config.yaml
vocab_size: 1024
norm: "rmsnorm"
norm_place: "pre"
rope_base: 30400.0
qk_norm: false
init_std_qkv: 0.0398
lr_mult_o: 3.0
lr_head: 0.0102
decay_fraction: 0.849
batch_tokens: 8192
seq_len: 512
train_tokens: 100800000
dataset: "wikipedia_en"
Each number is 500 + 50 x the weight over its row's rms, rounded and kept within 0 to 999. Layers, rows and columns count from 0. Numbers have three digits each. The size before them is the row's rms in percent of the matrix's.

# layer 2 MLP gate, 192x64, rms 0.299, rows 0-99, columns 0-63
097:528469408436543445513551504442429522518513494485530465486572558418490495484532535463583473507476409523472544554535454406424519530357551477507454515511470516464584476544539529490354461530499473
105:437454527526532521486444563430527461631574452537493477446429424484550531459448492440540479517503509553513518513514576445615413447416448588512528476477464415500535595485546554470504475509498482
102:442441559563553536570455510544522495559582415393489467427527400477572532537482538497469490540455482442483418481588488477556435523474520429540520487507506469568462488444586534466448579488569543
020:457482536435507569511554401509481524441530506471472523447528457453569552541612455634461533402552444450558531533424505459499515445478481503485605535482590514573511441483477506518566514477557524
102:439495420582474414475558467521551423492429513519427569485491523482604509438493479589460558540480567598481511469526564501536541459460513510530505434472520469525448570626482509475494552536536596
097:475444443504468524495502440521480442497523483426501544407561507568513525422466518518464463488508652566572583481498567550569452453500549525419468470419475413539403547455556540547488515505501544
088:449421435476543472494422442563519467583570590509554525465439440456468483494516534501519460596446506546444547454464500488467472480607448576524537539494459473524495467510576429506537582372465531
093:507381470480460473519565483524584456516562524476530534519604394452498568427488505459512524474449552489541517522487417467452488496405534445578523423508494537616602551497543451523496516524470559
096:492478510564537450442508581481418464488581452473519496442547445568477502498471608561547496509439571461520407457535496522444468473481573577463416517514451514496420394405513520554501417504455518
088:513465513486541473486471429473546497502551481495641544475487529461536485443608564562552464419528455628514444455445515449593395557497450460473486520499578456500466422446533496430483495495520520
105:470402507480493457571465522590484425443530571481493502490501506505417612446476481482520486445362522455599435483528508550529497462474522560502506488575462541410579515482409526438535461530550512
115:460442551510477536527392464472495469491533499528515507503484465485520558447522430465545431418514525527580498525507559477605455463542473553459465466483346488491454587520574610522480448391490471
107:596413550496486542499375498577452468526550516562585533514599511504512540429481517442486521432555481436489462479556489602498484495429513553491430398564480470475508556507503535509419430448513520
095:486490524540455524459576396495470534404448478461472542533478466475495473547466394490538505555522466499482518497518493386577604512405540451371526453461460547516538453473470569514513539504482392
105:550552476599446462529499533583359490470474532498510465513514509402500475573461483556542466522552479391525452546474517546485423495382554491509461500488446430394498568537453536456444476531500502
105:461469529541473496608436535438490472524508501554416608520514575423482504605476492510442474487500519517554543424481524572426565503398455549567477477441442462581545449452531453494491411519523492
104:385450488428590490473558434493378560517412476507465495541612483425578502492497519484515431478570499444491408488461519459495512475508507409466570447480541552488482422572454506520505512534549492
102:555510530542500405437507609520521491575469512518574467443552460581491539392475598487581569498583497540597545536498557434516443444503505512425482442536549527435507529461471527464532437495505458
098:422404515518487647435470534438472536562535527461494442419559469520506503434490488527427520540630492519443594469487514535538564504567459470487462460501532477558473411430478475432541464490495513
096:490537542527470544450395471620481485447479458481452464431511443592453463482465474581513418496476469464473542530552589552535435472459473477466520550418548561580578493520528402529513515512407491
097:396466524455554482491523476487578444513605550522473511473411493460501521359484602524466531591456451428529518523424543450501471425538464487506502501491535559457530462528568462523515600481504420
105:414416445480564493504578558514550462418471566521429593452454497426448566445430433564401513467511509456467546529463442529460525491468519537465521501548485516420545560580528522581483497522513426
102:473559483510532522487455525472556477606473574556571570509551550466474522412464546410500546444510446512471548551514435445410521452496531608542411502488417527477546524568565493476449459449426457
112:530439514498495431465488472512482482528539504548513457467553375523535515365465511489497421567399529467577437547452446545501505477507616439555536436444504567457527465417532563471469478451477551
085:492491521487489389449531429556427643428508466462452491401454492535534480508474513532490533517456410453487554478538549532452448489496510475495580509474483390519508407488499473561469517390472585
103:496464476553498466461535492497464467524630528546456540404534470432494441528499432526508407514478500402481480580509581477542422469491482496444571470466471486439541476463369618541523456460509533
105:512482497606495444444538513486475460509633560497530428578617477555464493489491472516475469483417526516531473546518443477431558514559641460544494407501505532506564442472442500447516488468546565
099:562430460558483487419488468506507547404502553508624464536585548484478528486533503547579481531483662536458540484501475508453446507463429494434515503467550497582476503522484540433486522467412590
097:551497481441501467457578640503485454509498479567452526416511521441469552505437512493483530550524632476465543537519523463514517512456562556378519475583468447424580486524438528533433448472561515
100:495438562533499567541480558575548593507440568386441494451485433495432495515538549569439517510469503526457420566384568538520505468476578523449566440507476501590478524469553481441516491455524456
101:516466510469435541531391496588387434464563549423426545449595518405498465512503491487513513559452492470487547468508556480454501523447463553528482492423559522562409503556579444455455492514543429
103:503537473496554491471550502551552571525538409480535539482433471509515575425493539531538490429505412517575518461442544454498450513508547479442442454474604423635492505566547550445492473531441605
103:509458434493489422456494498581482540503552576575511423497516440395562480453447480488516474437471498471517563467514507456486427519541614442436533437508602530599521575474474509489401452461458535
103:456502531550556461506510498465469520518601374478532494425492429495472496605524571509541373492516470489534480487495576460445473505539519419465584456473505459439430522485544583476480447581403500
100:511493520536493436509524531631523436551519609506558513514388504522477562458439517447523493466489475460574551426544529471564536441473462530413513499497468441511499539532474603534466470566634470
095:491461527435592491541507529544496427492566422532534456452504537547592511516599476427559485425503499567585554528535469481492423507493529517504525435546450477419522520537531554532390405418448536
089:396456577426571465557463607475439422486543534546505455505559482467544533536406503488453495472545541506586566501474489475560467462462423547510492457565545506478519520480404490474521436630496483
106:450467452552463509579433494491457429478508497549480493465538487377487449511535547457479469605526416578592480517504506458553508429391569486596527547506414481475548587437527483531492514456535529
106:531511517529503499421533489508568427509607428538512542519516520614502465515530529511478488645459559435432466489432535388414500451466487440470566493494494534435443437489544476466484403487510534
095:461460455597491503380500548471581535503554508455536566541574548456470446497475617485511447464580535552516505433489484481506524457482468571506533415448493538536532543560444406499585408499475451
098:554459489588459458434553500513534526456515476423563530481592519493559460488376432481500480530528564449462456466551485484408526501457459488566453490464509501539528457460483475519566405636414555
101:507596464460602494430521422443521454453579523501514498500383538558453527407490531597433510431505513453530557561569487489533578452518467511602482567516515436543516515552487506438514570518487484
103:473498486490552428532481502563457596488479492616549524587492525484430524446554489484446466507442526527468571521505443467329423490489498572430550571568510515407477506559478519500497528484569473
088:433511511580480456539447516510415435531686438510550550483479496508530520522488430543463529504599551476452441531445547476524508530497469467571548514475477480460549518487470568460542365443466508
102:564462510456456544486552541509593459530471560543562598509512512442596545457516477477535512490497564528579542479443514409493453448484536447535473364539408478554579533496538567488428428493472509
099:488504543558508435588525486431463428443490496475431492455520527550599520405394438505502547523560532537471509478479528422483564393517498551469473495439519478510505550563512579481501584572415422
089:416524595515510586576487561503431506458485512478445460466456448429445430527519553509450519497509434512475495513458600510451360520484486525490535469621543521487516475420611445543482530499460530
089:454431480574597529546500528495559574550526489522437491438458572421539561610540522463464473466492608511496517468567497460547459556548563390539511383448508480549467537454475526532529449511492518
095:490434403591510502483495503472584494473473408530487567533495445458482526514544466458438523424535589430428520454570529429445596541480448496505565443518488528515387513460554507493496407429473540
103:479508492502551504551486541342489438504515529536527461507602529423521463536533504412436444507506541483567455485493613502638544469514496436480504434508582447561562498507472481420535528507513552
099:570503575538517418459531458460520461468572476582500409468434448530419504478470484489516447558430515503547490425434535552514501498474513452553562566485497373503433476391543484435557514455445560
088:489495523477464486537473464557444480496500483604527486418462479599464485598544515453515432512498592532542523520456558473445506406516474411554590588528486503490491456467548503459607373526457515
100:419535415502501566496543528467445459495522511544428570404427467459481467470484537527462542518504509405508523508432546515470569562482492477540493513493546491640543429498550446556502538661484497
080:520507530509392613485563378574545529479534523526474430484564423525506535431435544447531450567457499443505544530502498597445474518532520578488461567568492472489531442510475508482575469481402541
106:508469552503537398430441586457559589516503605500589584406485469517530488451567543471553499501428527390479459504495540562467453533495547490455505445455419496560512472465591555510547520503496482
103:492513586585451423407458547479498509520518551610585532462526599469433495386465513523477435504530494531559488450507516576426413479462512540404461498488415451450533478456508486537506546498544503
106:485551425583479465538518510438458503593405440486443555484543519424532510481503438434513491426502415547561418513456528465466515453461505394493585482457611430494482529526481547523442441479560534
100:417461489459499483445489447527444485547561439506510421473447466510565481444565514524578454511493617494547510474498541542406560459472522563561480494506504405446552437476448536579380583447506502
104:430437468453355555470519481575520532531475570496426471458428515539496462523544560517501540494556436552538582402405462431441501456510508544556524445489538463514557496527583434525463478521550440
105:536489486517543560561501501468473485436451540414471620469458552438582478514403490446470517518585502455500518521543463490552494540395496570565451455515550473420528533531542562444532582610480541
095:556516514543542479522515468414486400479497506579489486422463513501478518536427520536444491516630521376412442541542503580451563432492474487457536437540474556435510514457490566470479575507428434
101:480446536491577438505453521485505524446512526524439576526459536459520530470554510600579571465557547585488562477481590487466469522444588513445650488530510506573470502531568524514440533442410487
102:479501501554547460468472495427493469519397520523512572482535541494490488440547458492564543554458481520502619514373567539495489607558468566458580572449553477535598453538588520494477497485470434
108:433527498526496520401527462377538411576573588431486535458539561498471499457564457480496497409546537509507544527442520481516465580505524553503482543537433545525449439569598486565495496477405528
110:446473502533500532445498556467451545525608473463457494503527545505409512529552511411493523440406568424442517444544441393481554569553541470501457339504533526474505465436528485523431491530488482
103:468475496513432548497502459539451427503564555515516455444449513447469425406523398482548485540502558500604417497498443464539543489523618498577463523534446400479521514384460545531513558513448520
089:498467451589491526445477395489439499601508472436523506568477515500526523485494542540471472541551522490423523473573454566477555447515459492602454502479532525439560413502514416590509548372459563
114:509420524551435504567479520474515613547561527500571587489607516426552517494545543490426457546612489438566531495422524483561493564515526589450576497575486535566462474495531484524457487465535526
103:532503517555529515426558452500535421501584406456433547494553516363562458456500447451581516536549419533479502527466434484482511456497558577535516519472459565478517425489570493600530527507408494
113:518465496553545475464400410503475441547570483549563503543466450458481418440554465515525489497563542552510485584574522474498470506494540553584398473529478464403545544466605447532504592451440493
104:540401493568538343546491527471530571433467541489484494502597426522395457573494463526447523534499547503544466599442487487549378507430512524452528484495493525509515505436460553500489552515545481
105:445514469478492448591375478433491436522537586502508556491527545465493547557416412492456538490538524487574431514514591542603514455488446512499534540502513420525517490554481643510463453500535540
090:561477491449502585422525509519444509535502509482542466411517416541498505355485471461510519523446503524487502415469578485473440476588531582547435456548513426520575553535619475473540528529470431
091:613457506551542503498482461501517563488456531470536453486546460511508455565434503531429494464474465480489534376533541467461465545368440560471481555417405409491501494609496535422503507557493454
097:465504507565563442503517486456558481362415537554473547504503437507512542477526496469447438537506534417554581457523445560534571541464445545446521434516635440516553563534474602506511481500530497
100:559467501491480509493497538575492533504572507499545425490645473530471546524527495429442372528509495460597548556531449568502388481458576505510415523517436404442553541539490543485519513475528468
108:493519494522495452494354456490606495526512617529512542477447507511431599451518503460522503567500554487479501484486548521509499515466458442498561553485445427522526499560464648465487534448541381
108:460516477428538531569486567523455394556494533421506555472402465444475555462472479554471507532546419482557414538494435426519519559530505549591468466549425513505520520490596575498486415542574505
091:541517462546492579449514541522410509526501392494499385474553491556552534490527478494545468415517501466474405506585520415381541491520502547517489488466412514496573403441483526465518486436507589
092:411495432494444479517367440489501464458534463448494520477421521555531443460583467601524540501585491550553610595466556525617468463444429538481475537523467518491516463530489481519489495454455471
106:542489443547444577484537502512461510503474456592606516510464602558464515489592400485615441490465514493503429535504510521483508522442556504544411390513506420458550542443537446457502450472503451
097:548441449511436400394607454527423515436469546494548449551611611488436472440469496458507418484560499533508468509492452555488471493486531537531447445465453394497540486485509568467513500529549521
096:392568469499512497462362556443469485578557469514603506482475495537503492511462496576429408485534577543571470442581525552501490504561553550537421559530544511424529539480518444540552474468491488
101:442514461439576423420531532474510478523551538551534540482540498543563575479510501481571493456517480551497522457420536441456401571567403537531558424534543590455591483578518497534465553440454529
100:431438455432511528500534459500496469409453531487473522569543460404537437497568554512400530629564520487490499469450496538505506495479475532568445475547524454588574420619512476527561532515556480
106:556484509556341589477442448571452437520510496460497504523542502404470481471517530459465442445498474476559550565453430393576431541473494419514473480499466512474582463473521457523452422462460494
098:417510528483445486506529528421534522472550527425416536519427531470438509422494456482390580464509470465481525471508464483469538550439406525591555487507533539439486550548599457506446441533493373
096:467502465473513433591427557515548488468508448511501447503434569471505527562494422421485536543458566522576549518479575473438505524514495577546519503543551424453515489461538456554504524626577367
098:591471461550497476390484427449606481516479446471569431437497522486572521522378539484541536468471450557468480462582530491597473542487432471527480395462560493537553469562452515507483506443457509
102:496422429520510526508536326541462526417530421499511490439504556556499507540530457515522451496492474457508510511500471451537444518424426463533441562453552530441614479607486575521493526585491479
104:494481500536469474488429533435437488554509485500541534509523476494447527429485472491518371498404555471597509479569491429525468552451465500482497517506462499497577438486507646446396407418563474
102:528498497481622439527495527513509451570467479542438550551474489541558503492470498641501585474508548516568541504482569498450429499427553447456499360519458535578567519543490538447462485503412485
091:526501528440526580484534559557487571490523526482531471455541395513498516422512474486520473636509536403492490573396498547476553497508544546519584485536506476508462426558478587548512602565494415
103:463476536590557426448486566528537560461496549474579531531548637531534530544519508525503460375532456521523468533460523559521562474438471480468555499544472469508487553499371574440451557436549501
092:459530559574511493577461568529437518618490476473470511522434553428586478512544423477463383410475495642415487466465514468470464454451589539494429484516472529509517453466512460511471505491481522
104:461493444523491514498494460449527444577467517494637475443521531548477585432533532562530521458553588403594493560463446482585499485479560583441464438497535525504391513487498474548468491510561575
103:480444481501491498532474499497463405477510480508544529572482512452613426522466472526565490541529435598546471483453567541448454528444540505528617463616498416479422479505466560507413550403507506
103:536505516482416494460445528421449483474532640488503519513484544504528589479483599540424515521576552416526538539560552547465530531485485572514489569503504499480567505504583518520460432581365493
105:512496431522484520520433387477510471481594439459465590451498559481533497551500424488541606474458496531596409461591448462467470490387499416528485408428491538451473491545522470515486500519522542
093:542431480459555398410573524585457468566593379505541444435574534483530458469531571541472445550523457498543492515528518488527478472491501537464527484444437558505460448440516393468545478434544468